Part of a small language model's weights: RMSNorm before each block.
Each number is 128 + 24 x the weight over the matrix's rms, rounded and kept within 0 to 255. Layers, rows and columns count from 0. Numbers have three digits each.

# layer 8 attention output (transposed), 192x192, rms 0.148, rows 7-31,39-63,71-95,103-127,134-159,166-191, columns 128-191
145107134151126128173138137139101014125157109145159141168133088146146166125096144115108130106141095117116119135108130111097165111154091151128139102149108101144112165154127168153157147138106161
167155131128131121133099101112097147120141124129118107190151143188147113134082120140117114115163121131077151186175155133121117110159081099180136150168109100136140120097149169147151150152159149
146109096133153127151112100133155143127135127128089121148080093090141136165156114144139115100100122140156144117126123123136126127124130088141133105127159114127141129173115108132165136138130150
138103081146125118081095138143106151161069096120169082165178127137102165133128159106132122133097123133136189103160137097190063106154138107183069094162095129188155128143132120149185168100131140
125103141131123114139143111131138091128102151130161068134114130120151147095140160175133169069140081162140132153129149158145117132146103135125140149088113106121129130085139118079149082157173110
102123117093091166117106165110038135155123154108132172132152141102107160128116154126122077150167125089150143088156160124147155125163094123118114123160146133158157176160167160127213171107103147
139131120167073116098178135145135129148133151107152144110123137078138142099134076138145105140138164163156113129131127149149117175171106152151138074129133084111121107152130147094153125098131098
088111125075080137109167112092110120130163123142137151140139090121132120099141117091133076137183126105105149140139134124117157125149126167091114124059148155110111127096076116119145126143092147
125139142113101105131119131123129088141128128130165103138129130072152140111182065111176141171088157127128111117137141118150086140145114139147135143136092118147114147119179146164130098107152106
150131125147121147137146110124141108101131090121145151144135146149124127131115149102142128118179150143118090125107126130118111108118108112122101145103171101161119123128107123125151175089125163
117147117120120141159122133136116113143132120146148127124137154167130125096138124127144123102112153106143162109126125138096149085127115105165110088182142119166111110128149132165088159146126140
134143116162118126122148093139073112147138150117137139122123098135126119095145187129099148162117158179098133138129133122145120130134150091150117143132120108143128142171168154121141108101129149
124115117214118111166157154136122154190112140154128073125094102144093132102127110138155171133109119150185131109120140131174097163110158160181136160120090111073155109140102063114107132153158180
132124169125129130110160090126115156101131155129158094170173151150143115183119154106088111107101127128074098151099125156130127096115116104070094136155130129084120145132145150131154145110131150
099111110148165138073150131122089128124138115126157188124184159162159104160115127104145088119136134111103084125108152213141114128160178136107114124126120110091187136151108156151142143125077147
138084134168144106110179131130133084137079094115158121125103084102114132154075160117099132135124129147104154129102123125105128106118118103158131114164133108176089148186071133119124105142178199
162122099147162088074147143119152083148091103136161105080124120103120111108150117172116174137111120124157123160108102108149138126159142156120173161106105127127103105142129158140055147154167081
133124129152147136101113139129132145110139151095100140153135128159087124137152134100119123125161183144119120103078133151147121094134158128084116115151126123117105133126101146119124131170135122
118147124109094160158096110114129125128083138114112097185138113142099103086106104154127147139115110114136132148152126114152151160158128118128127093130168128133148121130135133127127091152142163
152137131158108094138110099152110119133151145109111161112151099098157088133139141139093101102119129124133140122127131124111122135145106097148146086174127158149108126125150111139183134121147114
118120122151137110138153142117115102127182129168099137087062124129145133123107110133149146084096100111156145113115072111147128070148155099160102124127116158150092103118140088117096143130136156
137143116077116119150087124123128082123149156115134129089123163126135105103152141127133137108135115136168106157170130131120135143140123137117127117129156155160108145128136132127174120149115142
137104141133112139108149155142104152152106070101167131155139145133132141168103188063118086119171083146088129090115153143143113123182090105130092116108139134192148150146168139160189133068124135
156128138138082097111135166154152131178123111146133110092099109136125101111196147118161141169159176168165124157084130144170100161113110138123103140119120118144103178132134157108135104102137139
160124166154094130149101127134183138138146124143155132118109179114112099130147112130167123168125150155105156118147092115124128145112155119130080151121114124122096172116085115150125079140122101
124132118105064128120117104111120185130058129122142142130149164118120108144163138122100100096113145110142146152166143161178066127129145120158120172122150123119121112152159116103143147110112115
101132072140111113127153104146081120114111129183184136110091108104099126100104108116136090141132130099094124132111137136121088093154094145133140137183160162134123135154143127145100118114098130
116139146098115131131128114099158122119140116116145151142143137164105163142100109109112154149125076103148132118126121132130142161153122092120096119147109084102142099077119108113067116121092139
160128140133144116115102172103124088130133111115154153110159113129107159106129145138135134137118176130100135084139122156182124097126118129106101133118115091133139083130157176127142107116106167
193140127098098126113098125110128105138147145115094140125127140122141118127119141116148140150112122115155092112129089134118129147119145057068105111143136139152118107121117160129130177152108130
149136106157152105106116107113137104122103151152130126128122107132149129129123160090123131145147162145135143122111158123132131110116119156106120136109133142149114120105115144140164103135143127
121132126141156096143110140156146124104143102162173144140169116167098110164120154164139161134104117115129144153140145082086131122162124160116151129120124115103094104130142110162138134131151137
133141148114174120136107142136150108132123127132116142155147174116115125135114129170114118095117156150132109133112114111136113146118109133111168120145153138105162149124143117141141145173146102
154154081142094157116116126093114136134086108112149191135112125109112164142119131124153144153121111155124129132142111148168126137138128156105103138135082091126117119124057117114108138114133122
166132162110147149138105094097140094106125148112115113149090122111158100134163073154109130138118112133136126138119128160101131112091120076117149127121113133111110150148148120091110121115134126
126151165146148134132116119148108113132140125142120113133121135119096147126125158137115110156145106125139126087142124132150075165127107138153128140156137140096143087152143120097157096107118113
162145148139159136140113135108108144144112111120131163155152090105109099143153127111152115124133096146107117129128130155130113159141097122101126157120099101119133153106128111090173123113156121
135107106136162132138136118135146114109146133100137107111082158139110187128153158143078127110121138115152132090106098100112131146140125110110107127099125111162155146154121177139110138111132114
139120111086109154110072140142113123133121152148136143104124088160117165124150116112128134105143088125158107111124156143131153148130135112166191091131165117107148147123122151149101109108093095
115154098144118137163081129114127153143135167062106146140108081089121128147146117109155111098124099103103128137138086117101128105135111112111164155135126150105080094085131118107185134152111149
126120115125165106119102136136150185097121150127121104128162162153182113108101098126103129084121196163100112137143160141129123144157096153131132102095120160135107133120184102125093087157167086
109137095162107156148129122150089148137140148168134138141097135114131110142137096117153097138163170148134069130129158110139124156129177166160135154170135148122116154120138090103129110129079130
091153150120120110081147112178099148112128109102134113153135150151170105171159151102109113122082115149108092126119140179116158128122131114120152168118118147128103110149107086102164127152124107
143114130138121110122141101104125127145150146146154159066144099100102067123131106113098123122155128088145139094110187120100134157152138116149117112154111122168131127098124092110124149098140123
137093082144159147112115112130127109144114103134165128127101145137154175123148143105128141168138082120101115159142150154155141086144124112109074142096091104161155132143139126100125119081121156
130140176142134150115122094145121137134106096156097111122144113134178140115120114138093137116159157143137126138140129138087148154142096136124145152123103143139136161141126141123141131150134128
125107133178136155098155147102116139132132164130135165128161131134130111140126090146130119137135154099146140159095132111128165099144110120111142115130132134104169119107092176098178102127145120
155126144092101156152100122117149147137174175087124105132139084165127192123138098101137092108083137107139148146152168122114114106141128110077143061166096104096124172131108080140076136136123105
135116090129105119125137119098103179131150129147138135131147156120152162135165127143134120137089128111147106139140119105145102078135137166117169149110117133101120144131130102125102101106143128
116113166116145141138175149145123131110154161130075163166150062138109132160107107146140156123111146143123126104111111135117146140122139167107136120092152162132138122152145110097105141145126162
138137162111121098108119169128119175125131167144110115093149125128143114123143088079139114148191170154130121113139116136119124116115128152138130132096164137150128169103123094120134136099135135
091117133110135096126151144126124180159129132123140121160125143145100162126118148077099118096117135121127108093148084109115113132118140136130137115089115130115119125156138108145168137143113131
123095093128162093079103160127127139120109095156134114143136161156127121146097143155108135162120142115095154141110154156150126135136106157130107165097099156140124151122135109138117114120136118
152123131138086148135134136108097086121141128102104114113140147148120147125124085121105185207133160120149130140145148077110163137133143168143125132086157186117123153163135161133158119108138123
125121104097160121127102150152117168136098115129155146074102146155094072138110131107094113110142155133120142093109125131167090196133142115122090145128133127160093147184154106183108164160138115
139110170096113129122181149089169148073133075099117129133121112167153153131118145114112111122120139150107129134126124169113150141103157117126084077134127127142127118130119128123170151102125091
112153113078179090155136145100152147175142116142089064145158124157138139135175128115101151112132124110079100138117100140112110080138138129101156154142133195112128145136153123118100125198152129
117116140098161125097104118117138154093128139104103148121113151134106143170127125137157125168140061116139142154095108171151137104080116118073087130166124133108148118141121169084132134108118079
145096135128171108101131147138100166123093126083123105130081105143105084141087108117102117104150106137163096170124104117147115136104178082143119105114087158126151149115064111118120139099134184
128107127133156109116100199132102148106134158091146123103133129108115114110137156131141138133116128137134165140136078099131148113137132091154140094156102140101127137143130127152108125156144119
152144156144062125072111152108132113149103138125120149161153085115131109092091174153135081114116159164101133145162130103122064158156139147141123116078146127124139182151113116178167103121163110
108123113126148190150132126131133102175117104128133131132167163092136141164123112150148119128162135127151135134121128099111168153115081166126161156148164135098106143140118157132146117127106098
168103132119121125101106117131123104112135085131187126123117124156153116128097141141094117173082154091091126144131136133158075198158101125114117107076139107186102111178153131137193097143162133
101138132143132126123108140086122116141097103146131130129094078095133129091090146097158124141114119136146125158161146094098087144133141144110101142085130096178140146138145151152115103171156144
157147124106055210186107133094129186146125132122108112107110150145134127109105088105098084123174185155098155096153127119102142128112114099110131086134107148124106164187140095130135110123094155
146126143143057173154088096092115159141108095101083138142096104104090147101098168153126111142097118133151124138117134137138099129144171115122097104125109162122159081136131165106150143126126097
138124153123090159147107147122082149096132105122180132110091164131117130155120113101125110120100120153092085150149117125163086167113097070088103138099126069126096132175132143105179085140139144
104132090157085161138154090093136105160102127168148097096184087089117134091098148143145114132086128123126149132124127086121116143132165157168105123093141103150153142102150148153084139148157160
151101159130145100110108143126127093140117110103152110116122136140141145164149182143117154129116146126136143125121171150130096135134088157153094187138116110188098142149153147137168113164141069
110142133120138154119140166123147126132108114140149114157135150161114083157152118139152154120138164133124131123160105134096138143131158110153149163095123132120134121152090136106112114143088135
124124163157107144149125130148137106138139183151101126149162138055117103117122166186126128141105166126154132119156198116111134166121155106150157118151086109143156118084118152075134128131139108
146092103092160117155152146123159157114122092125120087114140118105133164158156157130106123162140132133128139152105112148148161135101113133116107149155100106087133125157134145151074111158114091
119086103103128124125094167147121129150158164161109111112124149094137078115128122091163135145166195129183151125107113110127121138094112127157122144167130107119090112138106134154098152145146097
068157135116125150144113132138127120127129119133121134126151134118123076116113142121122114074134124157109173146158122138102147142119174123185163125169129136172147096081109140108122114134107097
124162108147167118123140114153132141135108166100104114117150076122137118113140132097134126054135156120150141140101147134133122088132155138136168126153136139086163088119151131117110166140139160
105137107117154137135150112122109169111122131157119171126141161167116135152157113137132168120094153120123131133107122126130154155147162157139148127112141150154140111092118095108141177128117103
101088141126139107122139110163123149128129101086130148108144122100114166146149152109148147140075151122124158110137077126121159170119147128140127097084105112112107113134107123128149101164172147
100117120178095124080109156122119136144111102135075132132141133149119129145111149079107113144129100171130124140099143139171105100101138139123118145114106142139132133127118142140100124103144117
106141157109101128114124112138130148101125104155135142114096125170157118125089141134107134104133095155116083170080116133064147094122110155137136159130109132095134139094154137117115140147122122
116158138125147133134117147181125111161121091114110167106098117120141152124127139115150142117146150126165164144172134103135152101112154105129126124135143151116152113134155180134139161146119180
103108120102151132132127077174158148102149142107134103128151120106138080102117101149140123117114090098090102123123098180120151133147111107137131140132169080090099097141147120122104100150101141
087084109119143152113122111139131130138087145154126116133124122141118127127140167130109105154131132117117133091145112175174133093124116116169126162129122133132138142127152125112147102141111135
118106177157083113141127129178118112157112142164121125130098117144089115130138141084128129156079127134134116120153138113129099128163058135135133135083159130138124116150103160126094102118143105
132056139161176140090140137126149093145140137063152114116172136137109114084088113139125170127170122115152111156088154142076136143104093153113095116111130124151148127133141140156148167121108145
114124136113169128130118175097164120113139112134154140128105139153130151126133094152128092145124121120158169152139137085142172129130129168125130103151133123128131135147131138138117100111144125
151130119141156131097133158082104173131133159167106158136152108105121137108122110146120107088116076101110092138129099129131112131081117110109184117099124165117122162139136116128117139142101124
136123130106105095126108113150153128104133112109106101108109121146164159139132112151136135128129133114135115154119159147146136122136128129159100118081162173164113146097071154105155131150131102
116144139106114150149124160096147152125109114123093112137153100101151093141158127102157142156133127129083134128129111152086134058099093153104138148146119135118101123157125128081115137114171135
130105160119140148168147160115146142128132112125138128144119143129117103143085139105113153168151137192172110123119110132139131093182133135114099149121159156124150103151113138128109150111118172
156102130119092143124133125149131120127127113121134113120137094105142103114113135092128142146155117149127128106109122111118086139133159115127122165133156095178142140141147140125133114110137085
169120123114085096128119125126146131149115134129108141124105138120115128124155112112132104138171102127168133112125150118116127094147141115144099118107118141098116129106169158148110116150114139
125132183113138114134138119115098089131123166092136111132186123117135138098139138105132152133154142182112146113140142148075118110146113121162112120150175138122150090144160099150097151117151144
155119162123123137128119137125194129110164133160165120146130163119123114147167116144132145127158131135156137130123091123112132156141099143129106146134159144126134134136142104155131149101127119
094164151100062139119080136099068165164091105098116126155086114144179148169119133122105117130122085116073102148150109185149100070094124094109140121119131153132121138142119112130126114165120188
113162145122142123142112133128128132121107136119126127149113114108110100141158167105128094151140110126149128138124147135114134122125159115114103145118121117149157130144121142161130118154134117
150127140136121160134146165130118163137090114131094146125139130128161100122142107158128109175112134143101109129115153143119116134104154172087133175118141139125149150112152127111185089111126095
093144141139113128096143133125115092128135119168162100159149135129136118123117147160082110132151147131098130128137140133148139122140108139095105151107134115130163139133128139138088088154146182
192127152155153156133118107118148132086091121163128105116111151095133084113128153154095162103132152115105135127153117121163134162166146131138107111096121164170135131143117135119149144135135173
077153112127097151111104125125108138088107135133154130128152159124134102100140089120137136147104103112151149119155148104083121122128089093154146171134126079122070145139154134108093112124129148
133156109132093148127148102123110154113145119119129131146122093131102119128124140139131107162130135118134103122122116137155123123137099100133155144162160109140132152126146156100149156111111155
100086124139112116169145107214126168108107100122153109134184181158134135151171125112129091128106157161124153103122151140120090149111095125171117200153114095173084085157099107123175118151123106
102118125088085103073119127088120200141102114115135159105107164110133106123115104078104091154185086170151118083126158149163081142120163124108118164102144138158167096101133136111129159108139081
088124131112121098132167119131144085102125148174136154121140133139115123150105158108123086111111132140079112105081081131127118135120126183111133133143207137089107145146138149134163138110145118
139149171133095164154138146143116168133137173126198080124129167133134142113120105138138102112134101125100116162106111117152130169149126130113154108116119136122147151064101112145083146086141165
119136151113135144144155130106114129128110128150105113119123147141108141143155118177100142146109159168145107111134147164122138157121154149144182114111169148144143154156147141143135078104134159
091151104131127137112112133172125142113143132195075146133126083143122129126081141108094148152115124147129061124097155119161131159167145176159139126186144111129168116165158081132136163143128175
176126136131119102091144146088178092130135122106115089146149125180128108125086130090130168116157115164106090114120146162161167142132143095177084099122157134143166089119098126161120139076089109
143127115076156091147121107091129161149112115163137097135144145193107127131125110097112141118118081128100131160126124138146093134121170139095092174122119141123112130093131104151113103115102131
160126178080186110190045150122109167130119126146094158139089166118122116159130102109151105137146104127158158137128108104126098143114092102140140128162150121139150177187165133131082138120117116
201113149123120097111141130117138121118100098162113124115084111152137104171081160116131115093125140101162118104128107147151117151113130144101145142108066157136120140125087103149153177141146138
103119132143169109094092119096161103169125146125158080125117156156127123133115121136100169115095123096115164154130121178127171092149129097148135134167104141108138139103171111144089073174128091
116090149167103154125119144114102133132088169155143103139138074141116108172109129113106118155162113135153106127171154120146091116119157179129054155125117108122161158153102128146187119098146131
079164052119118125106131131164176163159145138135138105114123105086101141106114130112171064089166118073104157110141141075144082126144120180191159073171155154082083141117133093113115169158191106
144084104090136097117119094121167121083148086137169116100133159119144137122117149141098090129082135115124181168113147118129112150133122110144123089100113155188108153126164151139078159153184077
124156024112146124142096136126137127167120099082111139139118111175090159125086146143145144188167081060138158116140124098111095134156104149116139082130161089188119153101123140146088107139156095
066088112108127153160102137133111127101124126130176103129109135115153118130147135098099116119137166116089168110175118113089162114129102162082118116151087111147091142111149124150110165160151160
136145111176126128122108137135097166147118116134044167131128148143111116080138118114114166060134157096127146105168136151141113158108163108163106150122164177134155108100204152154151183131117098
134121117132092145181106097129111173128107164155137130141108162160122098147092086122122137130092119142081126144103130127144193164121092149113157113096140105127180134135120104120103085141108140
129177170123141127144107072182131153199122126107155140117111123119143144177153192117148154169112106092137114140113108130115126139110082106159138126102124142147154137163130109147157162104156160
130113114124106113155153116123145133143131143148185140090121125090096129100171149110155134145148165126164182110134129097108095137152110134182134163114088118176108132136146131121104154116128116
177125157134108155087138168116121108119108099115117170085089206123094144134135111129163153130176128217141121119139086105146137110149147094171114126079140092157157107175144199131084129112140151
135108127147135139150095132119155123153078114130150096121134156117123125111128184125084125115131066129113132164160110119115173162148123136176168154158152091085157140098059102137117071126140096
112093088142130132091183150146144155069113088122120133144126089128093174125073134154128134146151134118119148114078139108121110141108078197073118150119124154099143150105175153100177154095187114
126172077114103118159143132131116163112139143103108120127123088125131151117166146133141159176147144134122144164113105144131158103113142087146138117153124132077119140113136134139120143095115064
161144121161100103154117119123113128133123139169087173105148180097092116110110129169153142104102176141171132114136135076135113109101138118158131148131117130102167115128109125141150079130061134
057096115129152111111155148133135133098099133151130126114118057138161119141139105096133162101156071172143121110135199119109151168111132135159205088113189142154143087130160141129102140135138144
153121104154127142119123151140118114153148150128132147159144118115117108092085123132157179098101094152156139117124116150122150174131119111120143153108156130152153120124135094112094139138130089
114112130096126150127107131143166161130149116127086081131140153113140104123134113123156109146106169147137137139126177134124121126108127108144114128101094139117146113145143141144122093122149166
121148145137126162165108156105150090162159128130061092095121140114126126130143144146134104106119082149160141083121109103145138137093144133088107128135158138115109114150140138114087191150091151
131143121129127159126124124093095128091121160119121157144100138107117116094095144110097117146152094127119106093154104113126136097147155097074129085104147139090141101119144100107133136133123111
126116129156131093154148112139109135136111147134145145125129132100158116146126132132142150104155120102134106117147165127123144153099099112135135109103130120120109135157128095153118101117163136
147124160149122138097101121105091127121114122138100121145123144108097120191111093129118080181121148098102082099105130125113111105109147139118168117096076132111120141115138111167120102112141147
127137133119135121165105132170131126142138095145122120139099108129151152149151146173132146133099117107124120145105145125101105131134152130098155136166094140122109125079126144155099117114109146
138128190156151167157137130118137096140132091097122169143109161130139127112131134098133140125110147117109116102153128109132139129093131124118131161113149134182131109079153152109114127142128116
143131100151113119115102119122135157089101093119106122127173162113166125186127126179099130125082111088110110099137125150108134116082165112147108122167104085154162150155158094130143112111144157
153183181146125140152147141143093118112129148139114138113125110103127123116162181136111095110166143139120170154126156134141107132185151065140114093155137106100126109119106121101147166165117118
127101145111101148096137102159116115147131127125067092125103069111118121174123122149139121132076122127097126105119139111090101140110144133095111102112112123113138139094143113117138104148110104
085139145103149166084106116163156100113124148118122102139111084143110117167124138141146151164172145119157119154126144095120162098161130152097131116143120112099144144132102159134119157145118110
153098152123156088137122152089160164134123123112149116134159159167108156136104106103112131149116127082117146122116111147105092129118161108089146151136101138098149099120134105144116124104130138
159112131116126144118136112153142107121112166157128130129122126097144135166145141145141144113146124165146134097138104139138139093110140099098145088118170165104092142138129170181105130123114094
142108149145137129099108140117098128128115107158106134098093132094133147125164119146094111093137145111149134126103149090105151136111115154189155125128110118157124092164111111120145113132110132
092150148105142108119151109101158104138158098154112148148124125119116134129145168162135127113090106126200129157162120065100163104139114108141142088095127117101111130075107126095121123124144124
091146143112117107109132147132098145116149102127129111128125124154130136144144129156147125140097104100100112127118095136132135131090093151074118139123130105071138132082136102167116149150081105
091128177114113126141162106138177105142144154128108136164115113142143134125161144137145150135126153119137123144123159144112127130101128108178118135103100121125112167133132142132134093110147158
126076116164155126122135120118088125108125102144173128095124140107152086123114102167102108117143122114090117108164155127140097081118095136148152101131139093170139110128128154128187095054114126
149160110131176135094141161151148159146114166128140144118090145157098134158117124145165139125134126174115084113121112122112120128102159160116117138118098123061132129129150120107119171107105103
148113113105157127134125162128123173131152142140146081136118122132105166108092132133133144114130094126116133100079111130115101131126114134111147127141142112100096124146128136139114142154158155
132126149092114095142100137133166113133127121097134123122138146118105146151143116104129112118106111150143115107138151136125110166122102142108136119081153118105116117154118114182110124145096181
135100134150118116131157082125098103164102102117114132143115141112112174123112122107168157169089105149127122088146137163129095123096121131145148163121128120147111149116162115096139118094073128
170143144141094132133143122110112129127145172134096131158124151128115112144168081114116080148131151171139138147136096123102133134117114159143120116154135108098116126161133140153129113170119190
175109134124128120175134123120120141166169157098111130134099117097102148142117120174122112163122077126104113126132131120109134152114139133083109102132130140149132108099100125145143163118164098
136171111116125095122144155106124105096156123111117148096156133132154149115128109119098132096136142112135108137087107141153116133136130126135131086131113119143145110129133123114149141124121091
# layer 8 attention value, 32x192, rms 0.128, rows 7-31, columns 128-191
099118099107120135120106135137141138118156119105142114115133185109080111114114139130184082133155109121156104131132117130145087131128139110132091113104116133131200097117136108167155127110137127
087103142134117121133127107125137110141119121107087124107171161128185104139119160122109112090132094123124107119094127131140097118130122109113101090130137180143106120177138138148168152093150145
127130139135092181150159119157117178120159162111116133164115173138115083119041160110107143126137142129135152111145111118129136114141076118140117152115116134115065135157112120110152122149110097
132111058137120133178108143129114122180124140101137130130133133146159183096118152146147125114166124125097098128154158133118127142128136148139117136130127096155135149135111115131158127098083116
113163123167113103142122135102112134111145112108136130148110114144108095125149112135135118150106156076087059155090139116147126164115137178184174094119101082108130144166112116139129134144135139
154150121116139134123131141098128149110105132114174167164167134160128132136135150104105132105145135118124153136107119120176081101115122114127092138133102152105139088122132135184165108094106118
108121164102126153117130137075127182150116126133141093110114140115120144118088122101125151126131146106081078143148146138113124128106113111111131162123152118138143092089109128111115109154124148
165122110103132174087094109108154131083133126098109125176171152102128136170122133162085136149137119104076149099091119118073099131129194105132071112195132157131153145153118094152155134125129122
158136108116136120147128129129123163085133113185125131130108110133101102147151190155104108141120126166136138140123120143158093119173164086110123115142109093085144117134122070105086128125131141
199130129110139122117145144152104139132121140130099141116122083143122125140124155126153143103106137108080125112149116124138111143117159097140120148152137165144121158107126111165120104158082122
151117113115108115094130120123135161137061127044142073149146157127118148148086125111096145174172155140107132112155173146116112136172144169103131160110130079098162144164135122083181140134155136
118114153122129131158112124123137113105108127168147110130154160144135096136118088094125110118148148131161139136142099066126131123133154130094091173151131137123171086105105137118135133167097141
129102164142163151079115133105115148114136106179150151095148102113164112147143123119139115118052174112171119103132118099164149129125182097115118139114107128139115102137147145136111125153134090
151084112139125137066114125126096101126136138109140164110109159119092106106096124116107103098149126109145165142102121103096171147126142126127162129130123138135108102116149103152134144152130120
148118122128122133102123106105115133160142124144130166131130121180087137151129125124143104176121150172120151126154124103099165112141109138109127117117156106146119119158118161146107156151097159
085157159141115169152105148176091147164127106136089098127133133154141112124151127131136126125074160083160104124141126109132119137140110163112127139134116121122155083103130120107145121138095137
127132121176112141172160119165170128149169161117129134155130133118156103084112077103109153125120133106150130134090131142133109155091098147132142145101122127121153122154133100130120110159139149
124128164136183176131122132129141118113161118120150154113149191130131121104119143119125136112132088114115149099170148109119093127118088134112124112135146137178125153167132194109139118085130177
147107097170130087137127132111178136153147136123150135095116147098093114156152165139163114138163184201136141108123152098152091107114102140152129135096123148135114116146134135102119133130125129
138099081154125164114108176150071164098129131128140074142124115148116149079090130140136160132074112139120120122087132123105098150129108122178130131126115118138117147153159109079132104127176118
186120115133151116110125136151190114177112142122205148150129162087071142144153126110130148114130103145149156136147158068121144168137084122140194133132117139132126112145103125110084121137123176
150091121110097106160154122150111121106100112111094133146095133151121118135103122123186156136117075131144131101104138157172139156118122112090122115132148115101099110121125136128099139111097068
118093102109109146102147146109128137091140125113111107162158093180130163119167110118096085174154158153132167127149128141080136111093119145156100134150144123091137143101121143147161125123120149
109101151125114154139130126099160152137138138142120125136125120104115110126147129162127116123133080122147123133160137147117177110072139152137135134129135116138137122118132059112122145167118123
092160078110211108144117114064116068181121140112125079104151115147175118135130095120106165066110096127159108157077167101127112108143139133121150141082087119136157125142109127136099120146132092
# layer 8 MLP gate, 768x192, rms 0.175, rows 0-12, columns 128-191
126137138140133113110114152172111100132143136111134147145129105150098108118177132079128174143089100105139142123124146169124160166120065148095106130152156166057146147149141181094122127153135084
157135123122099149172159079126123120165135142083156138167123123156141089152174108131126144094148128139149125123155099093152154134129129170134126181149151127125095109088119111080139118127107131
107099141105143146095124114144132173117111144133150089102099125117172148166137115178104137160124112099161146103149098087115113109131112150091129115132082174105144168150086102151136078137106104
149123132084096120138121132084141140116143079139117098104123099150148132115133140118130111143105134087119104154116105150122136157143136114145138103117142101119135106150159168104096103116055140
133115123149096094062160109155082120165114122102136157141124188088130111135127148113130159109127086130114148135141167117130130112132124163135096138128157123138108140094141126131168122132114120
139154135126068094105144125083139102149126127137117137133157133157167138160107166178118197147128139153108129180169119137079157150118105139116136123105118119112129128102191121149128145135086158
148097123127132154105099126104130127138134128113125121108114132156092115106157129110139136103093085097115134133112126111077130109118131163099137144096097103137101108105161105120123102122161101
084117148115164144115138152119170125105107112140086124140107138101127139159157114106138132130119155143141124153113152146116150081119121136149149153148141057063141088151085150135132115097135170
117096112134152143104127109113105146081109131139126161129128132150134138122092138157135102135163176143105121101133089114107148119108149127138084141150153123143162152139109131174153116116121129
130136126131101135120150136139126084162165161148109134124131123092118158110133092144116100115111151118127179083198109105134151116154134141161108079103164123140130099100146111147152089145129125
139090166114185131153149125107150144092137124145134111104134070103140073126174151130196108134118097147112125154116111105107077151095182141135105087135119124112085126148123137107118128177089126
101152120140074093110175116129129105173165138138124108112155113147135129135111146105093123078131130110107141133158116163136105106150121128133156189156141104114110108104117139126129106147113113
086111110164132146134122126153147145137129115139170088145180083101099154091114106148103109097136157125157149123104143132120109124118119064137114143182123124098132115202115086137126072156136105
# layer 8 MLP up, 768x192, rms 0.17, rows 0-11, columns 128-191
150098190106103116128087071080128149163187100152156147116116141136126151082156103093171111126127154129117124137159103104170087092159146153116130190118117139123162109134133112067131122155122133
157147162129113078114157110151163096107156118174099155136128085076141052136110167091110105128087122133117166129104155104091126095172097092126138132156148112107154124163144105120172144186116163
109141168094144176135155110088119127128080087159138123147141081151140108119076153137123095149139127122164164104125106096137159127178117179139100064143110122120148111101155119104147132144119107
142102158106131166121143114107127105113111164107148125135125159156129124154133114110138134142128120178118146129163136121110141157158165146052141116151117119134141136138135113099089131121088171
131161117114149124164131168130206163157112165121140148118143125134085118122115116143111173076173147093133121136185106118078125122125132151089130106146137081174129149106159125128103137121152109
156088114081123103117113128150106122141136176131129163155110094169126123140118145153129112121150081124136128099088174142145149101086136179142101123115147077098092168094148128159134175137123096
109111101135133103123161102098102109131115146165122132148133089160155146125096123118138115095145139148089166096142125125093155144105128128122115159124112082148145152134133136140090173142140118
123119096091145134107165135088177172134137151134090110152131150125104124140159122103117155121153125137181127095154159112103123109198105111151100187134108119112132134107193085113113164103124104
124097127073140137150151131129174123120127097135105139127090169129092103098182139110138131141083103085117100129134121150144119135120111114115157057073116115160117096120138102095155132160119128
115119156146147083068124121125140105140103097052124139084120136135159114159100121094130112131146141142176108128133137133112146105133108117128177148080123118133144142122121126127122154138164155
126147108124137131118123124140132115149127119123114141107154190154079136152110103126108101097134125157148107078149166143136106147089125156159109127156107098154144125111154125136118118131098107
128119127097142125159126107124146135117087132140113156122105120106150129152143098142116126152163101150124115115105098112135107124101141166134096153108133135091103142121133139098165170116144102
# layer 8 MLP down (transposed), 768x192, rms 0.151, rows 0-11, columns 128-191
159148129113116134110118171071120094127136161159120154117136148167120154132128120104160096113156111121141168153155101119143145142110128125162111135139099069138121079132130153065160207150082144
158125142148145112160159126125120139126145116157109169110190133134106056164145114097136152143113179126122113152145166138107144143140112134161140150120087137125111122138122107115125136113167126
118112128143113127104145091148150128136108106101104150134116162122142143124090129148107092111130101171144125147144082115128179146100185199063080141131117119153124149128130168128113139119133153
144141115129179079116083140132143127073118068135142132154142144092118107147139091148128136127130105091115175133141102174118105152118161131147175127137127073104069093126177138139142130152071108
115142155126083148202113153104161161111107165174102113099170097158143157163139131127163128115159098089162127135123155113129168072148103084102083067095137127114167129102153147109104103118140153
164142105118052102128125106127127077142116100139096118138089167135123132152161145111094131121143118146155115116111119156159155141078151166163087125098096122106115120112120137131133163097166112
118114141133117092095106148141128125131155113129160082123134124153123154142144120144170111131146124108162147117087162144151124109153150128136097118096176157122135180161136115104152134141143109
190099132133099115129145129126137133120155148178106101162124138102141110132120124060125137154155141211120146170116129132099128143106143176105124144083122171148123108158122115112104106163084105
105132131125120114123123114127136139108142121151139133113081133174096111107132151114086100119131098108150113133114096127135148164097081113101117103077136085167115126117107096107173088167137133
140169159099082080145158133140113107087116122110161113123150153177101123143133115148130113088078103147137146105171139131154144047127139167124121143165130152108112148131141115120113148178110148
105181082080126178166123127110125108131103065119126136139128112161133149128133173143112103125106143117130116141160146163128110143142156104091156143161131110157118140125119104142100140142092130
137131137151104141131133117090128171147123103123102138110127147113123135141100129103133122120143151133111082196105092128136135098122100141137117149143130147108098135130136125122107145109134165